Each number is 128 + 32 x the weight over its row's rms, rounded and kept within 0 to 255. Layers, rows and columns count from 0. Numbers have three digits each. The size before them is the row's rms in percent of the matrix's.

# down: layer 5 MLP down (transposed), 1344x512, rms 0.0223, rows 555-621, columns 320-383
# gate: layer 5 MLP gate, 1344x512, rms 0.0233, rows 556-622, columns 320-383
# up: layer 5 MLP up, 1344x512, rms 0.0229, rows 556-621, columns 320-383
down555 098:143119135085127140163137112130202109106115167081140125132105106125143085097104118110141170143136100179122156083123092134124103150150057077056160171050128155122101148154138143197056122188103102
gate556 099:111121155097119120109159082164152130145154119134143174143156077147165133107182158075157147117115101123119151171175113152164092099182125135145145117144155156111123058130154104136160090169127150
up556 099:093209132107097172116118133199152059149104148188125162168118159109138101121133161160113117157180150108088156103149089175121102169109058157098107145138163139151153155136134143116104114199131067
down556 097:117136106089098129185163215169141126142162165123055058148104117132078093118105104180064101133143133104149150108121146153121136123115121111097102118157157126107149125140125088129077173058129098
gate557 094:148144191174187112107082090105143151196137125122118094119153088173174125208162145120128129072076159159137156091119123116102089119106149145142105144167143137093104095075064149142131170143170140
up557 093:099082124056101166145154138137124098111168112118092121194070150114128152050127128120153118132140065070142061189148101103113143081093089067082152142130142163137117133132177129145091075111115110
down557 100:179149125154154092101084146068151173115097203134120101143105131079175166134130130144102159119167125115138176165168124092150136103131078075136148160167132142122096106150092106052069074187102140
gate558 098:103117153065204079126068138170156102082111135114100099132147147167130141115198127075158161093129187110168128140126089171102144089137097087110111121076117146098154109136109119138091136132194167
up558 097:144178163137186091122035096186083138123134135174192067113116159092088132103160139145144119158121122145126086114175114138149049185081124174170164147133156188100149057101141150196088128125119109
down558 100:152120114092150164168096124138132133114144166122111117161156129125118177078139108162139112145094082109100134198160129097163118124120145098102107069144180157114102094156117136172109126114133109
gate559 102:190133119153184075133074138097117093145157117106167133145149121127132122119117163103100141075131139052142135098134134136138173119115059151147099158160122104104181103115115130140075119101114062
up559 095:232121126109121074139128131136126121155186065085157164125107127190144118151121176114079164100100133064122129136112150111142157091128103127173161149120105050094137114128122113100136102134044116
down559 099:104111182161106113069179132106102160132157129119118103127141083147180147142136119157219150103119117160112129152122128099043132127114133124166102168132146136113171120135153118109170138147089125
gate560 097:105100214134120076122145127124162061151140126136123110132107097110142157185106124133134132120145119135088135163171111141132075097103080101155062155169070143120098148086104100120071090144081160
up560 099:092092125155081111202122167167134116072104169157110120126134166159149084098090124132106164105166118111139107171108161103157113185147140198119155105119104130113139160119100145112134111126213136
down560 097:124095131099135133143088162083136136079111130107167118206146135140140141112083155047140139173149132128037136184149102141067095152119132136097148100127134107139133142141136140147108142127099125
gate561 097:131151121110136097105109159149092072169149127135125162138125096144129155150129126148134156098098160104167085127101146115094148082111122061140089120116160121189139139126086170139154186116160132
up561 098:127088068132116142179143106180176160105123115124157045201188164187137129099135100115139124120155102116132172137106134119141108212166093141098141187115140167087123137128132137216095108143130092
down561 090:126149122121118128131072155123118108146103150130133195116076088149141121141124131153096104070066185165120085154152106104076111043115098107113095117124074092148082111107105192037234175141173102
gate562 101:140145111194092080163126092137119175148163160135089150091140052108180114150195102160140108173092074149102096090076169116169096149140100191102116129132145083148153125055138119121079134164115150
up562 103:124143108101137160131158162123123186110140104184135106061084113140110079129166054129112141176107123151102114145168173155122173177178162138148126097191178083139064124116151093176118124107122168
down562 102:121122141090127200134080146102126157137161086100191105104080134129110132150131145128212130114162149159145126163110122121150074102183116073192109098100100082134107167130164160144110132125136090
gate563 094:159189096128065107112119127136173143159183084081139124119128127110156131142183169096139123156109182077169139159177085118130106150176113123115139127087073132123112123108076135180123102157076117
up563 091:135124143084166121056164125176093080080120153160157125182161088139121198119101148169162099076112123144129065142097109090099082120092153156133130093144146129134209117158113134103068149115142122
down563 095:116129112149115062121120054172182125133148123100131088167121125161104128100137131108169158168127157055169154130102096120097147116121119053078131129103144127181114154121108131123134168130162147
gate564 098:095143117117174140123136181129140056129122148070094169118120201111077075176097093141109110145166169159177170167135160102128106056133131101161151115079180175114151140150068160066115142152116134
up564 096:133177148139047104169165117118146105076089130126108088118083133104170112090110079135123144107114086148110057027170167128137133037134120129111134136131178140108119135069148156090112124184089149
down564 098:203154128112071092094158101072100176111126131179141148146124127133117149146094071131139133108069145121156115089165145112162144098101151079125159145128086146158110097158116076153151156080169098
gate565 100:150051099173185129085151169103191153212162129111053114120163081103175126114184081109121108110088113112104151097142131120122102124205147115075132136150183112135121088143103142161087120151082116
up565 095:163117133164145155130136154090115139157156124082124115080113144142136127148139133140111121089150136087077095112173183102123145132173190090121097176102077152162160149150048118117141063135132133
down565 097:114088155105085147110107146173094154102137119159106142105089145097134156164135148175145105154112166131153063110183170145174162124096160122122074128109155094080180147147183118133152097107212119
gate566 102:119175126138169111097069077092141150115151131087170095166130182164129150165097166082141085186122109128137109139117172146112127124140143135177216147108080106112160045132066143137126124104128123
up566 100:149116116146126148106117174135106116174127101118132145141133178118184093152167143081155102099085107153122180114148130133175106108082140136177133190101109062101141128095134186147143114152182111
down566 101:179123113110141080115180128144100103139137121112107114145159125169141101108128107144137140073162159159094118095121146071150102140101122139097109150141094130130096175098198095191107226155156148
gate567 109:153118118104082167130146133148155179161184095103220099134099129115145114147077139112117155088166158090111132119064097095115129165078072152114107140084130165140220071060096161126110140129129104
up567 103:132187204120101121122097051172119073070080120147103089112149139169182124126114128072117136095113125144170114186132103094078127089108102097128129155119090091078139135113078087159141121111149185
down567 104:123173166108075124108157080117147110161102134113138121180143102156121133109084093151110123112125135137147087095103122157075109099072079107109085105085165160145152169150162125150114125068096168
gate568 106:134093118171184069164119137173197054183117141083133148120131118176183140081142106115168119141108091113124124136110155152076066088080125109103133139121164105105083115127069168128118100175096159
up568 106:109168124179120155084130072155167142163141080150133161088154141128122130124131132162081125106172143216093143109147145135102111145139109158092107098156129134159094105083180174123079165116122120
down568 105:085118151127096139171123102176154125141137107090104146066076180148122139169149134061111160130105129124138128112098183095122167082131145133154125134082134062129136176143103151130139126139134162
gate569 098:074116146168137073160063123119113130169172138140077136117192074174132119125136170133135130133131132158179121177129085124138092142104087130135171156155168118165097119035130106114092167129135117
up569 096:149096074174087186202156191158167148111121155167161076141127166086144106164136163146138147094142109190090148086146094196103152087164166164107144155115141134136153067131132114157099113178050135
down569 098:124062130138153129122174135198139103128187126144154121108151150148113150120158203133136151124162135233149159139144076112121141178123106170159118103118084158073122111118135138158050164147102152
gate570 104:110155148126182096145098126093139073155143133097219092135152128137116106163117130141132107096110079168136170154068093137109177092081133152132171081108202083143188170091116109120138093135173120
up570 106:099110153159123130141137162124132161185117119147146160146205112133129168115061097147131132149104138099099127172158127093143151146147112137157122134117124137150105074143059055160118129118157188
down570 105:095116081153149128083145134135125137176135136127108105153063080136202137184109173077126209089161156102124150119118156076112134157108115116150092180134085093195115135136142123132115113126157131
gate571 099:125111127097193141154183078167170110152114126096131098163133100189157122101090179149094196140124106101135117151094142147131076134129136104083175137176178104126088139095068179158102145092084141
up571 102:136097110110188137146187075132140086170123105190139092171175118188100143101129125146077179095149122140125134134145130128126137169134186187148203102087163094115172167098114156079147154118076155
down571 101:093152147077103091081140141125076150143149117097127153120140117051034190108164099138156146184069148118119092107158175104102110102104098207181143087078078076123131135215163132126133143155126119
gate572 102:175149109097188085128114125132140133175131100143161123160150105072114117165133151070140119110127129113186105174131092156157102155133155103092181138096143150093132154149070117145059135140121107
up572 105:110082099115140125145168192097126137130118089149115169099187134140113176163105089140094110140131149138178136145109145120145054150085179129111159133136123087082220161141129101119121117149092079
down572 102:138160129122185056116182177091062115154116119091163151135106160168188154117122096124132155100163176137081166108111139130148140131108192126106145118141138082057067146152173108106165107124155127
gate573 101:130152173137140090121086147095096137133180184119186088193148140195146162172152149078157092120139129120146144093125075108087156085155125095161101134144204097122090150134101109114157139166104128
up573 101:154131164146064160119053156147178175140102077117145151147185103131084094189109134138212105139188170125080147112076149127135170136123212106124167118124113090099155060194150154132088126161092046
down573 103:124116153110125155130143116147167138078100094192153134167104160159160148108108186077157166121146146184075106108081126133124161132124154171100100066131128140143119136107145070135154195153110148
gate574 102:105150117176122136151090114157080175195208114071145135158110067081093155155175093152127138123119160160095125164126109112112053105126104085148101125148107196170114141180162172141058144099124064
up574 101:064175099142151202151154179144131109099154103125187128124077199122184141046186087123155136173130138164102122125120078108173191161173178146146120132136141120111086103118183159108057147144157126
down574 101:124102070121170090159115193145151139141087168169139176121073147154124138114126134142067108141125157102142162122131071129131094173179160166144191104093086128076136149115133146086081108151138122
gate575 102:135080193128143192082114135124145070123123121114141085162173124090099113193178175050148083122126091115117092174169180149120103135151173111127176117175108136131125129121069127123165058159138122
up575 098:120093164092100113072119115119148195120175152171180208148079121106117081107135118138133134178083151161047148077108100121085140127094139212075137146132173124115128123151142101103133158198151139
down575 100:128137109159121113035114116047162150139173191127167087113136108091164126090124107128122157147152177146155107109137151101134114136163134142089114156146141085106181062125109108087118129139123159
gate576 098:143141139141131158106107108121144132139107141154100064163117120173155127078138131133194119152139095126104067110115104109107145154127111139103144166147080054153114148116138153129152130163120072
up576 096:141164144084183130124107145118090068139101101109152154121151089181164119129074152105079140093099124129113089103114041150116097087127112188075083136116124133151158083087105188150092176125139149
down576 098:088128167116089146115107098173103181155074112118135148117169085179116146163194084105140123110134061136074141083136131181107152100165099113122088155149189124116151120120140141112111114160120193
gate577 105:075078185142083092137107158115097128124079100156093124114119106144107143195169114112153164114174140146139136089127157162172069140101133045147105167129109127136085127156086089162096165068143108
up577 104:137158161111111152100111135090176116178101150066115123125093116121098074148127093141088115110097145063100150145184165129067063142127091139112101123118141161069084157091130171148096094126114105
down577 105:095111198135189139092111178111151102111148123117119076125099120122070101171154126114095162175143157071081187174142126102121132147153120124118084108145109134124182134161145090127090107139168120
gate578 100:142161121098115131067158130191170174085161113131162155109159125140165092125134136018159058101129086121159097176136160094123136121133102163120141153117136111156188099118112138130090113116161134
up578 102:143124106090164152158078115157191127107105160147137102177114137133155130094145126066105136207085147103140097086167114199173151089165088141136127121177104122166115146099134091119212048084125134
down578 104:070158159147128063065081108074203159092082110161148142103150131159167136120188172133115109131053104141161153161106119143139121120157110091101201091094147134102098127157168124161162117087152099
gate579 099:105187167140139108202079186133095136142116131091186088127086098141128111132126110086171157100186134108112131137124091102181098127088096130118099100125145034176129140090194119106128134125118163
up579 103:116192114144109159129177126115162117118094128108164140198139168091123108173121152125131155078111137167097152167122125077167153143132146110185163108159106126091127145064137105129163129182172171
down579 104:181160115105122139114030136076129190110076143114106129131184153127145164154153143088111148119142130113122074053139121136105136102118068082166160082136108145089147128165093093158095084170131165
gate580 088:136173133115133115131097134135127165125112126076172149120095148146104130164126093158134140116172154128077138117193156061173182126130152160095084235090104132176118110145140145119116084129109135
up580 093:081111140142143167152142112096161156071156164132063091124142094202110118127120136140142143144121087144156148116129118174139101129123151141145151079163144127080146138157109109076146125121147136
down580 090:162100130111128108123094158151077145174097086088166167112108127053156169120124094158145107112120122093145128107175138083154159120117150128136107180093149087153132132145136157163085116099126141
gate581 107:146121186222140071095102166135123111141114139133088145083099149123172185113162063125155103128117097155110106084119157162114133145131122094071074099128207126118163092124107135145111138110119131
up581 107:174131120134129118125178097083157126124032108138127132049155039161169122147036106151177060139107161158141175119084089155092107100120177084082118152170065128096134140140142136149138096143086141
down581 104:109120178114098172088103086184138136090094112086152127064169101148160089196166118080149117120108102156192137064137095092097136095138153114115101118115187131127140116154129142179143192098068125
gate582 101:128133089139054078177140171111088146149096114128155136098144131119142097163145142080158109070101185125126139133110147146125119129145098144134156182144125145138103104135091223151107120107113131
up582 101:135071127132119159096171104075179082090099144133128106112111086175170134106142162128151141142132191046092137107091192172088127124116183055172125157093082187113130116144115167095122111138172180
down582 102:147122162136120111164150080133123128102116147111114068103157079107119116119095195126150183182167123113176158103125147151167171125091123142125120141090081127102116104134087100127094170144130164
gate583 103:145070176101120169158118136112154117150073101103128091178069131145126053101142126086108118125141156122090140094121181102122108136183149080106152126104174143107109131106101131117143137129087112
up583 102:112175119191118082120117106122114109130106118159149138119151133136110139148146104100151123076139162127129123162113139116177123112103117107128115163189107149137149148159132194170162173104151083
down583 103:112151170173122187090109143168113106124173099101137136130141156096097108180095142105140153133186116039153086122102145100048122082127144100130074150157130164187168106137071102163124191119147115
gate584 101:144133074123132136063128145169102096161149084109170116136141132086156095100143111151186066130121115098087114134107136158153099155094133100115105098155167149180085061161128080098099176179169137
up584 100:143154136130153160145163124137127149137096116107153169092120134043183195112151093102131126114119054163143117103147101088139139152115131150158127145113127133130123093135067123051152054155116155
down584 103:132135137127090139176114102066157120079129115128091104112143144117126127121075095095117161166119051162128134140089075108133147144114109133093128166126065107139127153159121108139082170122131150
gate585 089:093107161186151132094151114202110164152077153180168096078145153143076136116145103131189154126181162165157117158146118110099110106138179142109112147121149098130161130158125103133124115051110116
up585 094:203095085169103119053101141162173207141155166108106132105134081194160078170098094137113133133169123152057154147144141133187136186127127135181146125165129083154145106112144201100135094126120156
down585 093:136142146156131191120106155084142108077114133099155117163136120154153152139150130098118174124098141086113090144138054092143092117125093172080091107132093142162114152106124090101182109073124158
gate586 100:051154104157167087106114138098127128160170167134155119138130146132177107159125112100153139115144132163133120090106094077097105097147125087134133115130120156057167134103098179193131160056179090
up586 100:121155151187174170109195174104120112133162146119135116187114124129134110106158087154121100174158115120173123124096202088140108092067136136090135150148118119078104170099121177077154156139065111
down586 102:149093118079107120166151102134148102163147163143118137144078121199159132169095117195142140114162112095169125180148168152103107106116160180084145154199195150120089107136141149114186058149079134
gate587 100:110143131198212158168164180190094168194195188158113094096121111112122089093154129072145122180115115129127138146114134116151094130151070148044111106181159108162092085125141122152076117136171109
up587 097:127111119114116154143152117155135077078154100122152166137108121158139111128082118103143074089087114066141117149106151078113104099129120152080161126158133115113135117113150178178171082149159151
down587 098:120096101118131205110132122150090167138139185099172178106122197106121126156081126142166144154137090114150101109107111121065127110126128061088142117136114079126108191122169131112171154127153164
gate588 101:112172149156147141114140114097124098133177209186175133119145128132114121154117157104184045093093132123157098168159165141131174167134148184134113065181075114142130074040064139211087191111130114
up588 099:178074130138111112130088115105140172146140144160100122143164098153154167107081092099143134086138148147146115122076118143147104098107156083064153130103100074114183095085124139110183167099113168
down588 100:177083080115134163131123087127115120128114132087131121122071132198108117174171167107108139123153149104166184152162113095162103116093123165138084108132172113142125124132094124106160121099141101
gate589 095:159101088173120124087098147109121153143076158099132142102125116127140158115189147126177107071176174086100120156196129072176149192156120109123122175159116149091094096139161181136116144184107163
up589 098:151145122112093146102122102165160184125175137116124144072100073172107115104160114136146093144101178151120107144165109121162121113133166106162149151118160127101146160102161117149109141174166152
down589 097:112210155089106114147133121130097154124157173156194180158122103118145168144089178122085111136114168119193094139089119123124142114107131115117146219205178170085146172124097126133079117108142079
gate590 101:104058104135137102138107135105110170121125156135145083092180189171154170112102148136117169077165114142079090088168134113130072115121107102114124201158169201099095146142135173148096158055078077
up590 096:096074142134166108083102130170161068126128158165132102125095091106114159126157152113104114116126067139072203139121209175184157193116159138171145102191121136087094116128088106153168159149125177
down590 098:135131094115194123179174138154132132112179119112054175195192068173142127137124137151181154094158120118090114108111132115170092121159104116089151141153164119123126151136134144088133129158099123
gate591 102:124160131118137157165140146140123144106141109132147164109168126158134078111119128161123128214131172109136086139173125175154149130117102126155105118087068147177106118130091140169069157146139154
up591 101:133155220123126092149159158114104110146131104119162140112114079160145106144129162139176141192096181137105115147168089136144166087111069106146098132139130120137128088093083147119111138102153109
down591 098:147096089098121171068120130112187118126106124134102081126150195145136175084154108126145134087138079109152173103072147143141135133148192141101142126141124154106129161141182134115174103193092136
gate592 098:113135104119133150064129178092106163129156152121068145099141090126126136170141067114202099113184151144155143200167090202121074111150150153115127144118116135142119104206079127142127116148122141
up592 099:121059114108144138095142142079139186095147131153063154121148162124126116141106108055144116158090099109041144132174063123137098166161123144105173143094121119184176131093081154115107102089132121
down592 102:138118137151154127115133185188119088144127137117149153170147107086139137116130162091136117137179054084194135153158069160192125132092114149131143110133161107109101192104120211140143151139109109
gate593 103:122160185122186122128114153176188127118081055116127098194145190087199141136107147096205134141152106166087075083124189117088084143116127127100168163137149117090100097105084121143117136147139093
up593 102:136156113129189151129188147162180123099166115145150101156186170147160140160109107111191159161146121194166085105137116207163055068085142094128152137150143136081093121104082135102157172141134181
down593 102:100153103149127133101103137102132098093152137125122138103184187096189122161079112130188175148126109152150195108095126097107110133093115085126131109109091082134115137144145171147193097123154136
gate594 098:171114134113161128122135116151139106157104136107125122115099111102179065183145133111139093144170119160164128124099172141105132083083157149115149110096106093148164118116032159106159107117142113
up594 095:153158123117119154187083136148159152157066107143131142157066061123178143169106126133096123087147073165150105114077188142098113095120106163111149099100080029119167104140090139074158139112171103
down594 098:167131169111123134142154152127181117146121121136131151126166089152071172161181135091129117121147111168182148153110201117111121073170197174104145100143116113184162123136181086121173181116135116
gate595 098:084136139169139139144039131108057159128137070133105054164135125092167098168126167123153126179167144107115109106175075100122143090169159134135095100163118102119045171120100119099152112133084138
up595 095:105142128110108106181076144149099146114140114156103160158096155135113146129162160090134144151123175138056157097113143120110102132139110157081112125119142118173034126062115134128152081093201160
down595 096:140171125150123166092161132131069085162107075096129148139148094112115111149149093124077144160141105137143096068121142137169171097143180156107113117181093098108114154159156090128139100106123094
gate596 098:085091131145154087115113088060202177133099164095141104112158090096106145113141182125084156164115176147148076152145163137186151138129190086174123090126112153070151117074065154112162107119148116
up596 098:163172152103125115127060074082161059097132120171087099157156131184042148171174078177152109134140173141142143126137153149160096099151205108117140139140117138094131185093135145109175110104129172
down596 100:084154123116118166136188137072181108099112149126194047128155105253138132147070089103124111191087114163086149106115142180133124092156121140180122158120133114153150115117156157145106137151127128
gate597 104:105090117120139069104117149119151179184161118095133156029143090123118130169092148122145046123144108142119178153162193131141154084122162079200143096197165139093111091162075153132072159096179104
up597 108:155135109108167097159120084048123060132145125124130147132140083134119135101133106180102192108124129105098148146128136093123166097105162203096154102093076078117110149191118098143118144102172148
down597 102:098138107129206072139193138165119135120111101144122102107077101178163158161091151138138095110117135169090180125115110095098102106101140077091160113115189041125154101176179075128102111162166190
gate598 098:088124126175115083121164163121179157107222116117076100086148110123178110132146178142136101188108132122146117109071146154166143150149094140141204132177136182142150127110169101152123128118083154
up598 098:077060130113137158126151114150113098135110139165116133204109110142110110108181106125121156120143136127154121110081120093113159060155171120170118169136119061072142140105102117162116188120121113
down598 100:148172124170128140127135128128162139173148112157138130141095074146095137111099080082100114126111182150163131119149181108101130135117149095116135109167153181148123112117098139166180177165075154
gate599 096:113131096114096129166157127140120073092141151134137159147117180088080169104120105125078122111134121138103144094163111197124115127159082164126171133116114105106081116109115118102128087144128172
up599 100:127137083131150167116123116157129080125102139196165087170138111117138062147100085124105101133161117163187152126111140073099092142111157131154107186143187079111150140102094129168135150158090104
down599 103:146067161077096120152147119100154094103165104079105147115127151054061209120160152124111139047139117119124130138166112206166164132110100182124121102159123116146131128139128113114098140112133167
gate600 106:095109115135141122105067146129133117182101105061156140107155161095177070183087158102106058169117157102134183115158071141113072092110068165163138133095185120100119163126104125121088136120104130
up600 105:117098194133132141135134142133160094178104082144125168113159090098167128100123178152093162155095121116147128119167166092129114135119187179134112107140093165131147131139159127160128124159100174
down600 105:072111170125117146162174144116085102131103108072136125178135174155125085132112094178174130139142148104073111123144158108147107128140078141080161145101154133147146103172120102183082114101149116
gate601 091:110123202188133092108189182127096149166097114141156051100107125067148083138161110092161101198101131116120141163117093158128106097151168126112084119122038115146170133132126154144165085140127101
up601 090:194098074136141144126180111107113110129106091144072097167125194125120153066193165140048137092114069116160137140164134121129157058168081159100109132061123141148129165137216147144071080108153115
down601 091:107125132126079104106130164055103172113127169105169146054152073111155133130084118105191162172119139077096146172117163112114085141085151115143157186167184144104092111138112119159203103134093135
gate602 102:142100121068105134122126107130123075118103153144090119188102118072129104105122131060137066118131118108127093173150141090127118146102112138198136119103212107115184109154118120104096139121155066
up602 102:147119207172113152113160098122118056131193104117166148126131151130102110152180130180106093156090083123092102154140035092121116132149115162129121155084109172171202061128082111161088108139051151
down602 102:172124151137109121065106160125102052089102073085175084182119129093074084143126151131218132120117122109094158141175146120124165131148124132150096128095151146089150070138146162167128125167092138
gate603 095:138174154088123126120102115157168087123180126166116118139083082129194144170102155068135095089148093118097186147184144083141120035112087112106183122092132138163204115084150119108077177082183104
up603 096:128117101155126124155149139184192160188149116102109135169141139087128158190117145201100055088121103072131120164172154086079139121148154103127107120177150131156114073134110147082086099108115170
down603 098:158143087108137115119131107164142125132089170131118124131173076110113146100126182068161170099075106131130169153149158183124062177112146099154163073093089125158136095131127142128096118114150080
gate604 099:126163121130174097110087112096106089197114126125106093149090145050156112120170060127156156188165115141056155168178164113173109113183144161097140156134165121161130138132158171148061116129150107
up604 096:089155091104103160163112145149172110076086147151116094192188126087111202154140120100204126093136114136108129122095147104128123099097170173134098102133130144139182188114123076099105103146167160
down604 099:116127104177100153125147125142099144107111107156087092083159126180068143161091098152161123103141120124156135129070174137141090145056173081117105128076110100153077146138140109136120190168121130
gate605 109:119190115123123122070100148086146123108076154163124109062128037122168156144115090111125135125101112132135098130154132113098128181122114076141090167086157124142109076164120207164129194133154034
up605 105:139109193163074121126105096104162167113152129146130133182066116139112150101144154083148088158184110147125131143113141082097197186119128144127131086128077104144133118145131123148121146128167111
down605 105:119069138091109085150124131127158118159083122133146111171072161121140104138127186135148094175117113127095140131154161116147071140128108168157106124048073211159096127144149172153082124125094125
gate606 096:136138123103150171128156107117142111146188095221153082130148159111142096155140121126089192147070115134119114165085093090140152148139128080123133081159120119081135215089137079119118154143143099
up606 101:106166135169123100151146162145113145157155096133061121166096090114062135096094117194158123153139168107146165136100094156129136104131119144138106138071117078130108101183159135096144075136176183
down606 102:111102134125147154086135137147042120165134109101105164155131108122091097089151159117188125091093180081153132094100117145081142131197140106133209065121163127081123093095116162095116108157144103
gate607 098:103149126165100077111158147110090133146132156143148129093184101067078134194120175150133069182177159081132043154133070109134121152115119097142082114222135102120104100138121134092126130094194113
up607 099:155085082127141137105078156105122047153113098124148111125128183207166067135163135109169183118143153120167106115206174163157121181151150180151128139108152135120131151161121165156125113131118148
down607 099:103101090177100131091148156157145137117128109145120129097132143157116150099097084200133118137101078157103163135074119097095143191127136132119108104125105119106094156102162116068166182078095075
gate608 102:134133132109139118123099141152086067160172124100171057196091091148122154149163096170137069118157151139136106133118088063091093093130150148169125139140176187196164104122085130140106100132140130
up608 102:205074102081118150193160102145083126122179148128189094157086107063106189147101146142178139159140135091130123160132104100100053158077107111125107115083146121148113122155152124177109123128086134
down608 102:146085127097165105091129162138176167156181094118111166168158129179140152147149131203145096182137123135084164080198155144104081214098134107123108138103051163147108118153119126149138101119071108
gate609 106:136120161111146021116099137160107180095106144062128085152079167101163078198158139141139057120126122122110124105148112154117174162153110110128175113086151155160118140137043169177112139121168117
up609 100:075178094097143123114081137114150097101126141149136166132171120179091132161182152068139132152136082142107099201126208046199133176128141146118180153177130099084155127108187124123155123118145147
down609 102:138081121141169144072149123091105111164130074192057078040132102119169117142149155136083179064099168178131153126165132116146169155151124151125125163126158099125113171157109138085101120114169127
gate610 101:173182145084113145136125098147141139153132139086187114080162139133212149183120191095126071196148112133104099149117089154127129096218083084065184159079108131086159130160076139105156171113121109
up610 102:087108062128091125086089144161121084119098084165111157106141172155153073111132171108143088106134108083111147080185104159153120121061137124108165171137090161130114128119059133097132150123134050
down610 102:094070111108151112084105147108090119134128086171092132149131081119112069123143117154126134165140152149121092175199135142134165166138121154180089054146177114119115092209119182117178107199125147
gate611 103:161127147140111168095132131143183138142165123120095076125130176047125126179164162116140095150155151114188137198138066115163106135163053135181139088133130081126139084123091190123085122176141084
up611 104:094124136098114168188086188171152110149198140089162136128104152147181098109130139130181132106139162072173189104152112153176084168140097157167111068133134137144127113123090198156084129149175084
down611 106:068138147136140139162089153195089160158147074148155095082091099155132114122057169170172114090096133124177175091151137159104125091142090111178125110106136096082094173102107190130191158095135166
gate612 104:144147160170124114136087071100133112185124163110136095103120135138119087213195107108078097153173111164164158089165175119122145105102136070161180127117106105120138135081086116121124105113155104
up612 101:066148168172076045124100161148113117111093122198126088105153106133132092168111140174136119101109085196070126128079120157149104168126095160134149082187101129152162130106130168166124163114134092
down612 102:109173119160093136093100075092107138126158129169137130185148159160156094179122136115160102131178132106143099089125077098142161135188171153147129126105107099102155138146131125092144091157156148
gate613 095:086160116129154075138136119127111143183101072104136131096111111135197109163148162117107189139096149126112135126120128107146178106093116092082137165161131111145135177128138180116091067141108138
up613 095:068144126094145126120115174144183080070168125080185140110051132158119144109169105134092126124180135130084224133142116102090169170148148127063092139169133151104126111119115124132092123060091113
down613 096:110145106073131099138124078110157146122128139135123184023150156084166121109100145122131154103135093108159116155098159200176167121087171098165167121118135114110154181053138155166147176156110146
gate614 105:117093116138143152131136135095186146172124107131151074135111118133175156161118133136101165117180118113127105096121158161123128100113125126090140141152194122114098096151149124104127114156136138
up614 102:108131064128161085110102135047098152198130035107117112112206166058164147188143065089161078141126158127122133070164114148181153069135164149118153144131133131141131133122162088136142066091149126
down614 103:122068141084176176127185147129082150126131143107128153122148138104079128086104088097117200093145115150154170100098179131175163179152185127112107160139087084036156142088140076100085058168123185
gate615 094:178135111132184118084163141132150095149142074081088108145118145084121150177159134145113114171172149133084121131157209125151092173115141163148160103126085108122127111089141119174116119128169135
up615 092:169140116139090115129137131144124115156164115085184064088143160127118131147139106128153104158136134124085125104134164160138127160101142132106146182117126140187050157109093189140155102046136144
down615 092:070129099076215154187116105129125071115147103168079168135163133142170149121127134104148156135101181149149121119139108120167157126106081116130141100088073102119123136112121089099134163134088120
gate616 103:080149158138151135072103086120131104122146122110166160100142105149111106165129088093189084171122104132202132067092100120149189138095079107179108073111182135114174089129196136113079155074117080
up616 099:132112070148186144113103097162108116128158081153077149119080170161103145117146158165172101123152140136121138134155157143144136163096128086176140125110149089137145057069095088160155096119166073
down616 100:148119124143179159133148109109108166143117186189080047158161119156180136129099089126152065095141126087121113210157174142156106168072118139139066153150183097157125118139169091139140081088093138
gate617 095:133089094126150165138085157116113128074123124160158132138130165189180116118112041152135142124138134184115095125155133147113089146172150076110087174145084137212182082123072147122120183206099077
up617 101:165133089129098091086139143119130130141066140092056164067138062053111126169162160110136124136058068147126122141109141165124088192160156093174136166081164154086093131130155117168077123138146145
down617 091:100129124128105134191108102088135121107129169202087111105195173177191104157101097112100162093147144206124138071115148150142101116143147133178127110168126140104163114154128129103108174154112109
gate618 093:122209155150110134130135166087162117141090081115122090139138136166144085178093144103166185137184162113101105133113113112179211073138149150144116131127101105145153170129144093168127036125150152
up618 094:104142078151134118087111159166163140159093151101070134117048158095134138127143098151152123158067134150139095150178167104095136116095187085155116115161125138080134055136108157138127146138139116
down618 096:084182129097118141120100116160130124155143112248231175070145060151150125078143155067178156106104098126090141125091123115188155150101173132142091133088124144165182110154113080107172098116079187
gate619 098:118072138079161104111083093118055133153149167123172063169114079145062139113157129110126133110124126156072098150163186167159156148181155134123171139111120141116169088109071122112065105115150111
up619 103:170178136111123114134141102173158131156127123118147126147099176147100092161082107165126094157114167124157136077112102094103103156097128116141118155117108166137096175149159131139119025087159163
down619 101:106162128107153128127079140117144182143147203156136124122192133080170167159121153177179064133115119155162144071165113079071112127134115127100103105198122138128072145140153101157105139083136045
gate620 100:135069100158099122169163096135152121180115160125089126134182123111072141088190161063160138180126124130145085125100107155130103129198122099170161086092140123100139113149133108094128100185147191
up620 102:179182098174114101170130173043096136124146132102124135138097077132142075126138093154137150160129128073107165154099203092058126126153139160126113132191149184152066113107105135110105138121088134
down620 102:126132151161091150127056127064120103183179117108092138122110080104092089095165134146121150103111148135111085102114145102166168129140072167099143131146173170069119092146125158155100167114131119
gate621 099:178098151113151135217125186164230092097169176109094143150156156089126072129105076152113123156105064126105100129141126162139104150141084090057152131130150116121109094030151121191161150149121129
up621 102:116108137091106142072166119086118109154103203122156170151104155099098165129141122112151148116126140093100183129125120107103074129128143114114078117109128123111123100117156124084161127100167121
down621 102:173173136118129152171094192134165128145117103073153119154166184139079089136152151118073106123125160141099071105161151135113093147120156167109137129103153136041120086099126113163184112111072169
gate622 100:188131111117093078118128145160151174138113142104098096122115074134126104156140133093122162108146168153189091098107093124105087149157081140130099149109159132180108128137184121120115122107080121